config.yaml
n_layer: 12
d_model: 320
n_head: 5
n_kv_head: 5
head_dim: 64
d_mlp: 1280
vocab_size: 16384
activation: "squared_relu"
norm: "layernorm"
norm_place: "pre"
norm_eps: 1e-05
positions: "rope"
rope_base: 500000.0
rope_fraction: 0.5
qk_norm: true
attn_scale: 0.142
bias: "none"
tie_embeddings: false
parallel_block: false
init: "uniform"
init_std_qkv: 0.036
init_std_o: 0.00735
init_std_up: 0.036
init_std_down: 0.00735
optimizer: "adamw"
lr: 0.00127
beta1: 0.9
beta2: 0.99
weight_decay: 0.069
lr_head: 0.00455
grad_clip: 1.0
warmup_steps: 210
schedule: "wsd"
decay_fraction: 0.577
decay_shape: "linear"
final_lr_fraction: 0.05
batch_tokens: 32768
seq_len: 1024
doc_mask: false
train_tokens: 322600000
steps: 9845
dataset: "wikipedia_en"
Each number is 128 + 24 x the weight over the matrix's rms, rounded and kept within 0 to 255. Layers, rows and columns count from 0. Numbers have three digits each.

# up: layer 8 MLP up, 1280x320, rms 0.0807, rows 43-222, columns 288-319
# down: layer 8 MLP down (transposed), 1280x320, rms 0.0743, rows 43-222, columns 288-319
up43:117111132145115148118113111168146149155166103129090120112108089113125108136152156155124136118167
down43:133114154128107114167118146155103100105119121115125154100132177115137089114136169146172136197119
up44:123138162141112141147111130131078151136123139114120135117103113102120162075107127076150156128139
down44:132118117108146128143140166153178068126137098129130122134122069117102158174125110164138079139177
up45:128111171173117120126164148133085099108130135097161142115135176100115129128166126127099107145123
down45:129110137141128164143128134134147113154151150156171151115138133177106104144137156101112106185113
up46:150108109099124147116176123097157175096090131117126129118124113089115082128110118162120169137126
down46:128096130105152181133110151130150144132148132154156145120118108082145134109105117148121124124103
up47:113099116138124140147100103144120154103101123127089143140173087092131132120068113121151123119158
down47:091173141156141113135132140123111087179104117129092142134194097124119138126110168121125137111119
up48:145131166130138178126157143103134152121119125123166103181133141113108147143174112191133151155143
down48:130106099101152123119151152118140099147172150129134104140064159119149159155111144131153142116116
up49:130125134162158123154119132125137110119169094087116156127114118117148107117129105160109105062156
down49:110078106123112133169104094105125105135105123084122096143169121152138087132145133117120156082130
up50:168108158139122125093137123083131151144113106119141086140149094138093101119083140148110154128136
down50:134116131141132077101158156123111136126138121122136174122148129165149102164144156153130122121107
up51:144110161099091119119086097156130203151176117085132138160113135106138119140119122128138138169120
down51:117127152115127113112092142119106146161167124103162127177136131130113142137069132100122117121077
up52:115086158169117084147096215135121097138118191154156124133155110104130109136139109106105138134113
down52:117113160135192085150074152070104171133117105160073146110122126090137096105110096104130142134143
up53:124133135194102151153056122112146143091155115083125122132132116131132104123137136127153108126111
down53:136132132177182125146151150139132118112129157094143153110138142086104077169121163137117150100098
up54:140148107143147135150150146122103144105142152104136108147167134132112114141106108113132171115148
down54:145123139128127080115109094151117124135110120113111138113112134091126118113162161119132099147110
up55:136137123152127145134122120078126132134156104132149145109125152112135114109091116101114166096147
down55:110103142163165146138082165143162113102155128036125124095136155166170192144140160086138114146102
up56:188117085130084158168109112164104166137167144141101156127130131099125135106126166163128104121149
down56:141137114164159107135092144067088160166145132171103122138125123144119130166169139108109132103131
up57:147116153145202136120125109172130114143102136088161144158140126099121129117142161165111136130121
down57:136052092102155169112213085095124156112181120117124138113113142115114107193124141130134155127144
up58:122116134129126123174127096176093090134155165086120111157119112137127153133106139103141156144157
down58:120106108161113154101144113170137169146125106122074152123079118122109137097104120135143093138121
up59:132112149152119117170112184164131161156132115094146107121147135128124179152120133110098172170132
down59:104085104180107136173131141160122144104139101104168107069129147094119162140108144111102119118112
up60:110106107159140126138168171105151192102129139138138109146172137112094105166133147133098124136121
down60:114083123136148129125090133108122187136158166144137139127137149102147143133160153173120125128170
up61:150111136134169148120103091122139141130148135152175117123123140119154117099106093179149132150146
down61:110159149141137119069101154167139149136147135161138117151144163152125135144091122097099189121159
up62:104104166119139159117135152134139107105149164134119167163171116121105109122111137093123150163134
down62:137056151102093112128131130119142069135131126139124148152137114178129165142101131126112148138134
up63:141105164115153172129107175131105167115134090094161135143128128156181125124155118106127113137095
down63:152102093160145122120129108180136149177087136131122112171108188145112141144142081149120148141050
up64:158137138143115149149107155139124092083117144148136111141095108142135104100094119150098124126115
down64:077070117124110102084124145133143082123103124166126092113132171094127136149156113137142117145150
up65:102105126158152131133162181124164160156127091132150094191100075144078139125164127110116129130110
down65:111139101114167123096119081155097178159132077169122163161180138176101107132118096075147119133146
up66:128108154127168137120126183141155106141165128110132105167142099120149126120111149159147175152164
down66:178089155158138126156122090073159134129157121130141124128158084180127152169067118124163126104137
up67:129122134139156190085127147186104134170103133105129106170158090122126151140086129109149153172156
down67:145088109134149121150110142120125137108185137092110140116177139096149136172115133154128107135130
up68:131147169110122141083138078121134172144072142127121151083168146098108129153139119172122156156138
down68:114087172125127174165110140128122122130145116163137132113142091113137097152129132143165052113087
up69:147130153115115076145118107098147117116100124141132135150104098139131117128100086122152167137136
down69:163157128122119113138107159140096145103133118137148108157090139111125100150103124141119167119109
up70:121144147121143110136131111156151136158109121131132119126162049137121183117178143098142179173154
down70:128122115144086137106180099082151099101136149123161169104113109124147143139149132135117158142085
up71:122113128144120107132115151105152147121140118150133120121133154073108128102122150149107182128212
down71:114127118097147173112127147100117180168121131151126189106119182099161145118107112128152160088130
up72:146098148150139140108126097117137164127145110124122138161113083101121130119142148139119129076191
down72:125208134121137104147157112163143101128116144088097103118155171120108142154137153130114106135137
up73:141095170094123130135119139108060133166114108138119075128128105111152123113099117118136153142124
down73:136171140148135095110107189151141153165131096123136132112158146160131162091131115147099107085165
up74:123150133131127102156145153113112145118171133121146104159108145117105125149155146123130132099139
down74:148243124126111113105157136114132119142140156120133139100135101135118159164111147115138154131114
up75:162128145148106099124157115141118128146110101121156119100130137137118103129133131120138159120158
down75:140148101075123098140103120141162163131138133134126171140079124096117151105134088116161129144118
up76:129134121144103125149150146100140188132148134106164138162155073095165105160180101098091143087156
down76:109157127119142096138117107110144128129121142106125145121134121148170146117106121097130151091143
up77:146152120137144106100151149114143138123117100124140162143157122159149148106154127102129121148139
down77:140160112135155123136137123124148136117063147104132152089157150118167152167096112120087155113106
up78:120121119141142105102093154164167155089146117144126118091130130087118128090166093169141162119156
down78:091157113141166138139120159124108119105105107141170125140140139146135116102130130167146117136134
up79:143122154118153085140136133134143125125159122148137077128143114098162165119131124147079164178144
down79:099134136130112115102142104136131125117125153150122100112092123149145099158166124146111113141109
up80:110152118163176141170141152118196121118150139109100089149147113106128140120124101168114174144137
down80:137048158136089156087150096105161146102092147121100118120074129116123173095103144106101159112126
up81:150115170159192128131129139168132137096099125143146138128146124141111084129133111167158122123145
down81:119105155113143140141109117107134090142121164200120119109125173118163137141114133111104126128107
up82:109099137145127145157073113105114139150165139137100169141141139139129115112107173134105118094086
down82:124166160113105159114141104135123117206106119106135100142117108136160114133154138124098125185111
up83:156135081130148124151157132146135125133163166130106126094140103094122117170150105112119125106105
down83:137184151135127117135117149097156097102142134174124148145158129124130132097144150107125130135152
up84:143129088116149113131089162131138139143085114109126111116182092155121098136143142133115146096180
down84:098124099142136116119103123112142114088116106143126104160098123115154119106155117142131133157092
up85:168078138192146136137137169086154171096122146131130118131168106071131160135123149119140126105198
down85:125000133160133137124148121149124109121107131118110107116101160151133144121109136127117139135117
up86:133122110151140110150092178121146115106122097104169111105170124124144130163127157169101123097150
down86:099114075128150132123105114086109133162116086095114118135144151116112150144133088117141125135123
up87:120101155138119115182141131108127158111103124135110160112124119119152086109133117126132147139109
down87:105090143118103132165126120117113145115137133078110132060115116157119102096131135100132164145136
up88:121128124152163133125058125129107153170135152114121154186125125142115106149121131140075151140088
down88:166078119142147136105086140114135128154180124127124064068096107141121110148165141123139171114081
up89:153125163146154146143127132173163127158121128133146084178184100120076087105104108136136126160143
down89:124110120115159143143144096116130122102161081116132062135107092165135129116134121144143088149099
up90:114112152120123094150170132122087129124156160136150118150131113090137156108103123126123163154176
down90:123175118128176095140085138150130150126084137140101106155080165117135128138122149103146117185141
up91:127138166087154126103133098109179127140161110114124156136100139115135183082136129100113136185162
down91:126193128097149134144160135138083126181124120158143108159107098146124125137144111152107118153111
up92:129106129171102152116147170138128157122125143106157108154166102116139154146118152141142136128179
down92:104086128137103127104103092126133108176113145114172086146114102181147120100124132133138158160153
up93:133147124121123116184140124114214160158153104096169143109154084114055116132139184111103144140126
down93:123164095119099139140070085113142134127109147117119139129125127132153135141117168138127118130106
up94:159136166151147132140123170136103161152130098154156104153136123110096102164110164143101133103136
down94:084162142127129123118079141086113151164123124154131176121119136128119136140122097127128139159133
up95:138134182180115131103081122133127167139145153142146157150131157098143155098096160150126146127142
down95:147100130123130109113127138167109136125162125163131131109124096125158105124144121103127164096154
up96:121138114120168128141149129117160131161153063149140136117148086114128153103166140167123133146124
down96:147187099140163126107163171131145125142060106146147169113103166136120114116137109146135137113116
up97:139129105123105087108112083120139142183123135103105113102138147117125128120130102156136175119109
down97:143082136110146145155125102101148112145118139133096142151144147094161113135136130086123129181149
up98:141124125104124123126108165120140160138129136155124113139127128119058137119170121133089125128167
down98:117066134071101128178117108139127207103083120170144096105137139125111124135131076142145113157147
up99:114120154120099167134140144130152130109100116069093120178116092125096137132100098127162161105124
down99:150176142101110115109104132103142107125147150107138156107120096130149116156116136123096137111143
up100:115126131149090160138111163108129126079154068136133159134169123139154126090153141161098134109133
down100:079208131115133134130094170147132102109107115184111135165167147117118142127133145126141123106141
up101:131105161138155118066150143114142181119117104103134116131126123142189134108099105123125145109160
down101:115130105097148140123118130090136121116156104140127114156133153129130152147125103126071084188093
up102:125132164134139119113114129085166102109149096142190146146098111088124122151105177102128121118127
down102:101164142113081151100117121089120125150178173124160169106140143131105121133155159128138124158126
up103:180096114141125114157142211092130155149134134120139147125122141133157089120122179136124129086087
down103:125165153146097110148133165126132091125120159145108119086119104144124122143129129101133122159065
up104:179115132119111145103152135178126163159179124081147114103148075080152124108139123139067120161112
down104:137142101143120157147093148130117092144142161113097105088152081183096127031156117136143114127130
up105:150120111153130109114146176167119152162115107115098143112147109114117116148130124122159176140123
down105:131093109145121111140168181139126143136101139144125163100126126142130124149100136135116151114149
up106:133119126146132120155147137143119156087105143129159105147166147146175139103135127110167150101126
down106:145132110136111137121166103094117062089110103114135108151146168177077146109119151118108131170171
up107:134108103117132144155090100152123132167127146133121151113103112145081139134126139166123154121101
down107:113098144142114132111103101111105161074119134088117088128093124147134100143124174135115126184152
up108:122142179127168098148119146138138127131135153129129169111147149117126147156130144117113119098104
down108:107157149132101125085116137129125136130134131134116158149106128149135145142126156121145103114115
up109:157070104144145156121122149106105136110121101132130111133160121120130149124159144125112166128145
down109:093177146108140140139109083105139163135111156109106158105121112111129116099115109119152142153098
up110:114121138130141136147136167115122131177143090130181161108164131112147157098104140126135149121145
down110:114070123112136133098129128162133138118147139118140128099095108139131060129160120103113152155161
up111:130132131144128125127131146129103116147172133116143111124148138113139151129155123138124150090143
down111:157143096103117150094108110145131110091121121144123117112095094100133095122142139111102104143133
up112:117121124132186096113117177099119105104165172155129138167165119087139104140100138124151120139152
down112:126109142141155141160115116113111118127162146136152104115127093170138120157102088127123151097085
up113:100102149140149138094133110173111130146152147085119130104144102109154147130100165103101139146101
down113:161117082101167087113117140109168135148134120089091180136104132148100127116176104135117150152143
up114:118093147149131150168143125075130131139117113173129160130147096135116145124138169134111144101124
down114:153110100142122129149123128135110117142166097123108095142123099096145134135134116127135126124167
up115:156094146130175160129158143096150126148147108109149160098138138129143095111117105156135127084078
down115:160160169127117112099120143117120147147115145148089111150120139164128115144125141107146102135171
up116:153118113127133141136119114147083136158124181128098103151127101119101113104119113160153183141148
down116:121083175146174099114102083122103163164114091169129106144130116097117106195112110154114105132121
up117:132100113145137161124150139146150161178160121086116146158140136147109132112110085155097103131095
down117:132093131137127139136131107125078130126102127104077127095148156100109159163118115129096101160102
up118:137124127150147128145105130165141106115127126125104162165152087121154119126097141104138127130119
down118:159136141157108115126152138107130151105153151115133153072178133147128105087152145152119130123139
up119:161105163127124130168114155105153124189104159170113119136126091134112162119092104130092148104148
down119:115077112169148132115106111106105105129111135120121144114117146132126080074093135091114139102136
up120:144146101124153076170161106139082129131154129149131133145120098142180113099139120109141127113149
down120:126215096136168100140110100130132113075156098091129146146173106090134092128173111121118101124128
up121:111121153131161173103109154161129149109158094176137130121126123159152080148167165147139096101142
down121:131090131128120129131121112111116159151167161140134123123102153115170115100116115171137156102093
up122:137119161135140126127116139118126110111130135117105115114158130134159124135124137134118130148143
down122:051192129136124170135134106135144135108193114098164110135191101175118161104133142125143115150114
up123:173126125106120118137118145153128110140155122161158115132129120122125089113137068122133145164086
down123:106134125100115144157130104152145125146106132104102129151111163087126167124142157152111129150140
up124:158124158168151138133151125107113131130112149112127124150111097140133103096123157131088114147147
down124:142154144135091146143108089118134102119147132147100095102150121166081145139114149139125127103133
up125:130129167148111140090155158064108163134152102138115103136116139112110102117157126118120124153120
down125:151097168153146140102119110125117066132110125159161127147118151084153133128144107114136131123117
up126:128119139089122155149139111153140183147156163126140147122151095121134167118127166102119133134152
down126:109153113111133114137141149116120148151155139093094123129094108106097136122172140172144150109121
up127:152106137140120123123172157182124121097152091107130109124125159096128112139122090123158132117119
down127:126169090135117117152134088147162071097128080125148124089133111136137130119178114196124072115102
up128:130117130125171141117128122170156114117138117143135156153129109131161123099163111112091124120097
down128:138162135121122144131152118087120092138132161079140155135147100147130128136129137109147144118151
up129:138117102158156135161131168103122134129119165122136149110158112135154155157142147128146128128145
down129:122203109122112084148124165093152122079099137115128131112090160136113102096145145156128108128161
up130:177122108145142128144125119152111134135127133146131129149164130129143108167124114100109153124104
down130:126075182136118147131116115093133146176126140144126130096116143139103118119141098133165128134125
up131:116109155157132112087142166108113135154065100133140147170138120104142102097140143126102125139176
down131:111199116120128081110102151153159116134088101132109114088121110147135153127167126137117151129096
up132:153111092135138108133097134116123131123107122097128178176172128128086152141189143111083141150128
down132:145057103154111089106125140148136116120109112117127092115148142202139152135171145135129122136147
up133:141080127134142126131083120134140145113158139103143138123148124114098150132142138131134108123159
down133:145097158150138090113123112102142099125138188112117138092127111137166136151108149140144122135107
up134:132134142143158169118123116112110098148077105105129073153109125126125127156120114109146115134143
down134:106129089139140117149077074152111104131101132163137133130099134075121102144117145123117153105126
up135:133126138138130136126116122118128128132128125119130112136132113133121140123133125139118141141139
down135:122136133120129119121133130133120131123131128137122131130111133134139129129123135128119134130131
up136:130128134146141114148134131129099092111125128144130128123154127072098143104088149117120114131138
down136:118096125177144132140173128112115143154126120135109168150151141130141116130108092144145155103107
up137:114135191169173151150115121094136139085118149144124148144123113126134099155113127150082134088131
down137:155177146154100122126132124148127170164144161081125153109137071167126130126089123128150161102133
up138:142134140142119094108136140160119127155124142135157143132156132109099138103145114115117136124125
down138:131123128121154121095150083143133138147119079128121119165151139104135114127161138101103161100163
up139:142132116105137147089157128135136104104126144144131123154147157158125141134144135161154129128113
down139:106171160130136152136113148093124081135158104128149175110115120167126121148162161149096132091141
up140:160120125166164109187129123140115202134168134094108146086157104138146128125128098154121140097133
down140:159150120128105098124166115070155132144166122167115097121153145155113150149092083128169142125141
up141:107103146123155116152145124137157145134118143085180100156162082139140175138121127136140167125169
down141:132086097112123116121109097112142139149083091148104176123162165110105099092125096085150182190120
up142:144141171118133135117133101153121135114120118139179118121135146113165093157088132126112131178098
down142:113143114116160133094082144165124128126158139127115176149124088148139119100190110147145152158122
up143:117140120174140148106138137150144151102129124098153083105154139146131124135128099125131162139159
down143:162136159101118119134128123137117137163136149154111150115126119115124146141129171119120101134090
up144:128096168146177113150118129083115154149188171155087115126137124136129128160139152130176137161131
down144:118107122086133104150142167148124086189100144134208172161124117133137129141106152117112097143115
up145:134089103140155164151120122147095115101097118155129126127104162105113135079165105148109107133134
down145:110119151116098097078141142149125162132085169082134097172110094182156107112116104142121163139097
up146:102134113125144127075096106115129100116128123162098079138145126121167130108166107117080141141113
down146:123179152078129114126136134127132124090142149180096104095143107125148174120109124099134105125086
up147:171131145149133112104144122129111151129124119151139134146162120142169119165159131125141137091095
down147:084152147097126154112157165106156146152144100143147076136128109134155127145124116143169089126125
up148:156122116139137088139123124154130118141119135111142131113150084122121149147153119114096154149156
down148:107169102114088122136073140125114104155124102147102139149141165160130126105133102154145120115146
up149:127125095142118103132098160109087127143134149152140123076128134084101146118135103160120155150118
down149:128074112086117126132162134118140125159132151128113109101073134093096134138111132092089165108156
up150:145146155152141117120102151103134148132127100124085138159143124132163103125095155138140112132133
down150:145161160140078110085139122166150050132104129142160140122112153192132102178111126124122097142134
up151:169107136148118172140099130134134130112128149134160108128150128109134119135178147117150123136164
down151:128164138124109135140118152138115126096112160139173122126134105164106131118150128124118134098082
up152:107106147145120070149141151115136129138117130153165127153177103134104132116130149101153111129155
down152:085115183105119102110129149119122200157164109139129111152125104122143092154126135141132125167160
up153:118093167122107121169095129163097123096113115113118124136160083152094080131141127143120120116117
down153:131132109139145145095122105125090163135136168120152125110167119162172152127161119150134112126081
up154:127116115128146131168094136100112131122129199134129129145161167093111114120123152116097126112157
down154:152209156083080155132126054181104145129149179127110118164178135085097120110134145162107038127156
up155:163114121130148119130148137086163135154101106120130115121113108153147163081108095206110100168128
down155:130165150121101154087115171114150068157165137105110129152152110191186111106153118117143136159178
up156:142122149130143112108149125181139100151113074120120106110116106122146132151149124121138141140167
down156:094160094100100106086128114180168078135115118136103117113130112084163151130132123107122141160208
up157:146089157147155152061144135094093154113135122138156124100112142120078114102156120123154141165083
down157:102055098136136096145131129137135164143108106133107138114135154111102110149145140122097173142107
up158:131097112163128146154144128094105143136154119126121174106134152129093099129118081158094150151150
down158:138152142156141155138143111088113096127121124141151121099121146105149146118098084167098089143127
up159:172114146137121139128142145126177110129089116083126113164152149134133096109099121140125165130127
down159:130171096144170167136112133151118135150100093165094117124100116128167116145107101160111136147117
up160:134122149142153118156140106100087176138168097147168139149143116086117114089135120153135104098112
down160:172121082156145105117081108130107141134125107115132156132108147103149150172183145129109092125148
up161:116147162126168131130105119120121119120142145161130143199168147162166136179131099137126143115120
down161:115188141105117118145093132127145139105121124136113138128146185121143110104130172136181127099116
up162:154084147100091163165135169133123137125141166120114101146123107071111108127114130126144152125134
down162:114127105182080094093122104149125134146136122126113115126118107113127062115170108095065093120095
up163:168115171148169134134135138086189121119137133138101154140114088131140168135118143135108124097128
down163:123108184132153115135086128163117151139152120107139084188128125095164108123101131126115098132189
up164:133138129150114143141100128106103146141127153149131097178126120145134155109125145122103119142131
down164:123175112145135107132094087163102128067125149163143147154116131160153119107155129116127164109094
up165:135099107143119112116111106152160150121158143139167146115141115093124134088103142166123122163179
down165:146102159138140111106127134157152114123169136119139091081127142173149109123168132164179102102145
up166:113126140148128134103103138085132147153155113084191132137107100125143122140124173142137130117109
down166:122156084121127155139139140115137144107110122111096159128139122145122162136109126075118116125132
up167:121135104147145167112125165125144129072119112118143098161158129126142113122115108137135152165174
down167:138060129144086122166138108113133160170130143131112137094104097159134170144125120098127111102088
up168:128103079160159132162122156129131119111114146109117140112159104120171152143163138128083112131109
down168:166159097109092117140122158113109128099115095080121175122093139100162134090139157124140145126161
up169:155115121128112139154098153133187149155159126126133137112145129114135142121139123180112152096150
down169:201085113190148149142086121140139109135116165100139142118129120141135150130133128102123155156115
up170:147111137134139124125144135111110142127126103141174098110129129138129128100174136119082153130141
down170:152158099112129164110153157114135138141133152176150084064092156121086103122107139103141100138149
up171:122141087162132125143104102170101143114093108137119132142157040111096136161175130176115133165175
down171:154119136190091119106144134051130179153099062117131165152138119134102155143159128147159114148160
up172:140104123128120190123076129148148177149112129131088128126131111137088163122139095154156171136103
down172:142104139119113074156118138172112156117114152137135076156145107123111112096145133117120135100120
up173:123092164147138135120143135151122161120113117096122074089120121123133130143156119183153143138180
down173:136160095090125109149184130106146118104141078171126074104128125201113178101124112129130119100098
up174:169114139144132159090100116117124131127117152134135154142174137174147100124140127144147138133089
down174:084138128101137155102123104115131162116138132133134124127151140137128112114130124123111135108123
up175:146108143129119127110114153117139135128111150089130149059146123149085116155163192094129103104128
down175:114097133169140103123123160082159130054135149105121129119113199171097141143149140133115128105112
up176:123110208108140140162090169115131138100065128126115164131129130122102116153123164099101139137080
down176:120177129136125139136129096134145098158133116110105102123105180146107142130077098147084162100138
up177:123103132162143119120116154149139165123104115175154126115160146113105152097162145165120130118133
down177:111148178148137123161111104146115156147162117134152104106144137128162110175125134103126103097059
up178:167136177134135150137116106172113126139126135125133104139131099131137098096085128178154187128117
down178:186099142133179114148163149118114133139137070110119151077128115144143138145141126148143106126143
up179:134145148123146145146113148131120116168163116148138157134150122119078153161187151115108131137129
down179:108073117123123120109120131120104092126133112107104126095149077102120162104102109123139137179090
up180:132111124150141118132090135100109116075121118121122090149109132091145101121156160108118171118150
down180:148087163135128147161146131114075163141174131163147143114119130149132108131168115127115088116102
up181:152140146154119147156146144150140133163104104177112139147151127133121156134117165111107145075139
down181:156149141124131102123143102164105127090117134133138132131116126161120097140169136059120120156093
up182:119135166165157136122108150158117139132087103131127116150088100121146105151150127151072176142155
down182:172120128159130163121127113115112111130108132116124116123129121148088151109134136108110168089144
up183:144062131169132141141125117168095127149156136118126143109136128126116138120119135171104140086119
down183:126116128151145097084103141111132179099107126168148101145130173094124102131127146141114134151147
up184:111123122122183178121122133124149162163095137174142140156174116106091130126153136130139165141131
down184:118141136120169148161158111136151142110159122139087133155138107148084108146141169117129129136178
up185:179128137130134157060143124130150172145112120188117122112157110086139166121134128157104087120130
down185:113106107143151177179118151175119200155113128140100159135120126043130106138172125121096152121161
up186:156121187161120105120120100113162141133132109128171140133125130109119102170151118127109162129099
down186:145137138101113124155098094065135126112121116113150144170107138137122122159153131128118139127134
up187:175118113126145133122082100089147125094081143120113108094102111137143160129155143140070140110120
down187:136244135114108132112146141089127108115126186124107117124147149146150110148139154116152132154130
up188:133138155129145107165119114143129140142134112161144122133136136158088140118108104158117080093167
down188:134143101110134120107121090119125129098160131144104113167139125081100135154153124135152152162113
up189:160104156135118142138139131145116128090108178139139141147102092138127115161124150121095163109126
down189:106125125158085158136139118153152114132133111151096147124091111113103096121083150147107123123160
up190:149131131135168167092104146102111162103093153118142126131098112100092129096171111126117170106102
down190:140118074119148146168145127134075171195094173109105134111120167150119110118130115115142180112151
up191:129103113166142138128130149148103122128129147108137121108156140135101127163143121156131130120164
down191:145122135100127113151142135118145095119161091140129129160111128113154108107139106118133149099097
up192:166071122128159128117122108176079192096134136111157121111158110104154150135148121133133124078147
down192:117154105138125109113121121135091136081123143144106114146086151156114166147103129143151102111145
up193:151127078143135124120124173112119139120147113130137119149169151127125109156114138142112139166149
down193:102147114092118142096138159087133147136141074117150184126134159131143116141150109157151117144147
up194:137099138151113113127149101151149141114109131116146131129136113123129092122097119140113176144144
down194:147121164083109110099158140126151102106131115154143100109126114119141121157118143135128087130170
up195:192103095159143180144125131135096084144124122109145101126138119132116112155121132166146158113097
down195:155108131116092154108123108123120109177126198144114117126085130133125106150135096118170110156109
up196:164092152122130172086145124096111154112104088119142107130183124129134099136097150116136104086147
down196:137132129147122108154144160129143154126128081147167103140142125105109098115153098130104155151149
up197:125114192160150155114143084152133111131120094105167118109136065116143121137139140085103124096118
down197:107132122072097165142135137145139126109110103121151129096138097149128115128141093175110152167116
up198:163157130162140139118150158104171112100122127091146121108118096161111138125117135116075149155172
down198:144212092135098109159153128133161126108116159100138135088120131186085122132164124159138174160138
up199:115114131133118147115092117144166135128090137090128124133169140097107125102117136136121103141117
down199:119092195127159125086118156104086137123137123132133131124107126108132077084156128124151151118163
up200:152140157138122171137154154115142132146159115083169150162141112083098108105120150137103151132124
down200:154108165142114100174113052158118149123161157153108163111098139122143163104137124147143142137105
up201:124133132152143110160140136140125123112174114122120151168118119100161139113149143110124148153135
down201:095153106135117122128137137137130135173137152103090134113143135146120137128109165120109133122158
up202:151136180131107118118121131091137128134164128101097125140117162091140137135135114133136128149149
down202:114245161151126137125125130107135150151135125097123088165100150149130139109105121114132154164096
up203:182120179165147148101154130150173156128117117080122135074107140082083156119170142168145139090176
down203:132141113123138113183134111146198104138158106189071157100133123128100114177150090143158128117131
up204:134115122136166170120153136144135170142173131138155092146137109140090157144121137120122150126115
down204:111155107119115119153131153118115127114128114122101152107129152110144141135147127158139106123150
up205:103105154119139130098083161158158130141151108161135130093117092126149162167148113124112170170161
down205:140186107102172138090132126113139088178144141152171126108156110161152141089118116128144122152124
up206:153130111107159119103141143128134149135169176146164097143174075088175113166135130121113114127106
down206:093082174129107134133093103176143181127116144093091127135102147128177161164107100154100146164144
up207:130128123175161093144134118150106137156125144128168157117185132160127133126194131160134161123141
down207:117166104144112119145109115101149126162075152131101146121161141139121078128133148114117101164135
up208:171109185113110097098108148116085151148086155165110123122109151137101121100112154103101124129156
down208:107109128147116126103150114130132188129130125103134090113168151146132120165118107128123108102155
up209:218113147105152140117101117129121118121152147111111088126079124122105112150106141140084138152091
down209:137132113083157115124175151109108110167141154193150122125196098095130123117186163092148112085139
up210:134096138136142133093136139129124105116196110188128154082146129118078087189133093152103126138124
down210:114101157180154136121176151125153151094135168106123095149120140086085170166131135085132149134182
up211:107074160143126119151114100094136158111121104112154170117106119139164153059157126172126121115132
down211:158185137126139129200107134137130143126109138169156168119132067100128129145101123123143099150128
up212:127111109149141128140151158144111158103168127144146101101154116149121093118151115114103120114153
down212:143166134134117128116099137098133113122141102131123110115137137143126138131133091124114143133138
up213:161122183162144127112142136090084157120141151129158127104115120145143145129143135104114143131114
down213:131084149116168095133112130143132136151116102098158114116101136127137117141129105124131098143153
up214:126107151126131129150092162134105159135187171122113116085126111136177093118132111130136107153126
down214:092139112137153138129090126158133083113124094105099125122111119169149116120161106150111100109118
up215:136127107134133120125075142116129151133119139138097137174178136127118078103111124131142160138130
down215:112147146096175161116128119124119109152126110139160145115141122101125133138165143158141113120118
up216:129083148158168167113089113124100124117144102133108073107141141126119126117135120079124129128068
down216:105182118161134144140116112135121128138105098106108162093130129093139118130147113116133122128125
up217:121081141163137138138146098110108100143131140078155124155169135111110088091087163185086137091189
down217:113094142131151115113141124111076146171103143084149137145175121143117099129125110103113091171155
up218:157087147165138124079145158116142139130115125105117097174134119129128145112131135149098149175154
down218:156092116127112155162106128130120094132114144122147142094140150152124124139163162125145143118110
up219:128123144118163141117118129098145191144125070173134159087126128135084090104114134160129120150159
down219:131143159127122119103133139105119127126165185144109110118130124156127121095114146162128114092085
up220:145138120136143159127154134137111152100132098139134128155128134121074145097130157121114138101154
down220:147121134107103158130156140136120141137110107097135112099124141106143124123118158137140133087107
up221:158126092116130136154101130101135183156142105166194120128087101140110125103123139094117123168126
down221:113160095123143101135142138157139158153146128109175105145123136156161113123087143123152102139109
up222:164135106122121134134145138173126149107142148108149114143171080124168119112103146142136130161139
down222:126108093135139169119221096119108152174169136101127121080119131119104044144133136130154150087104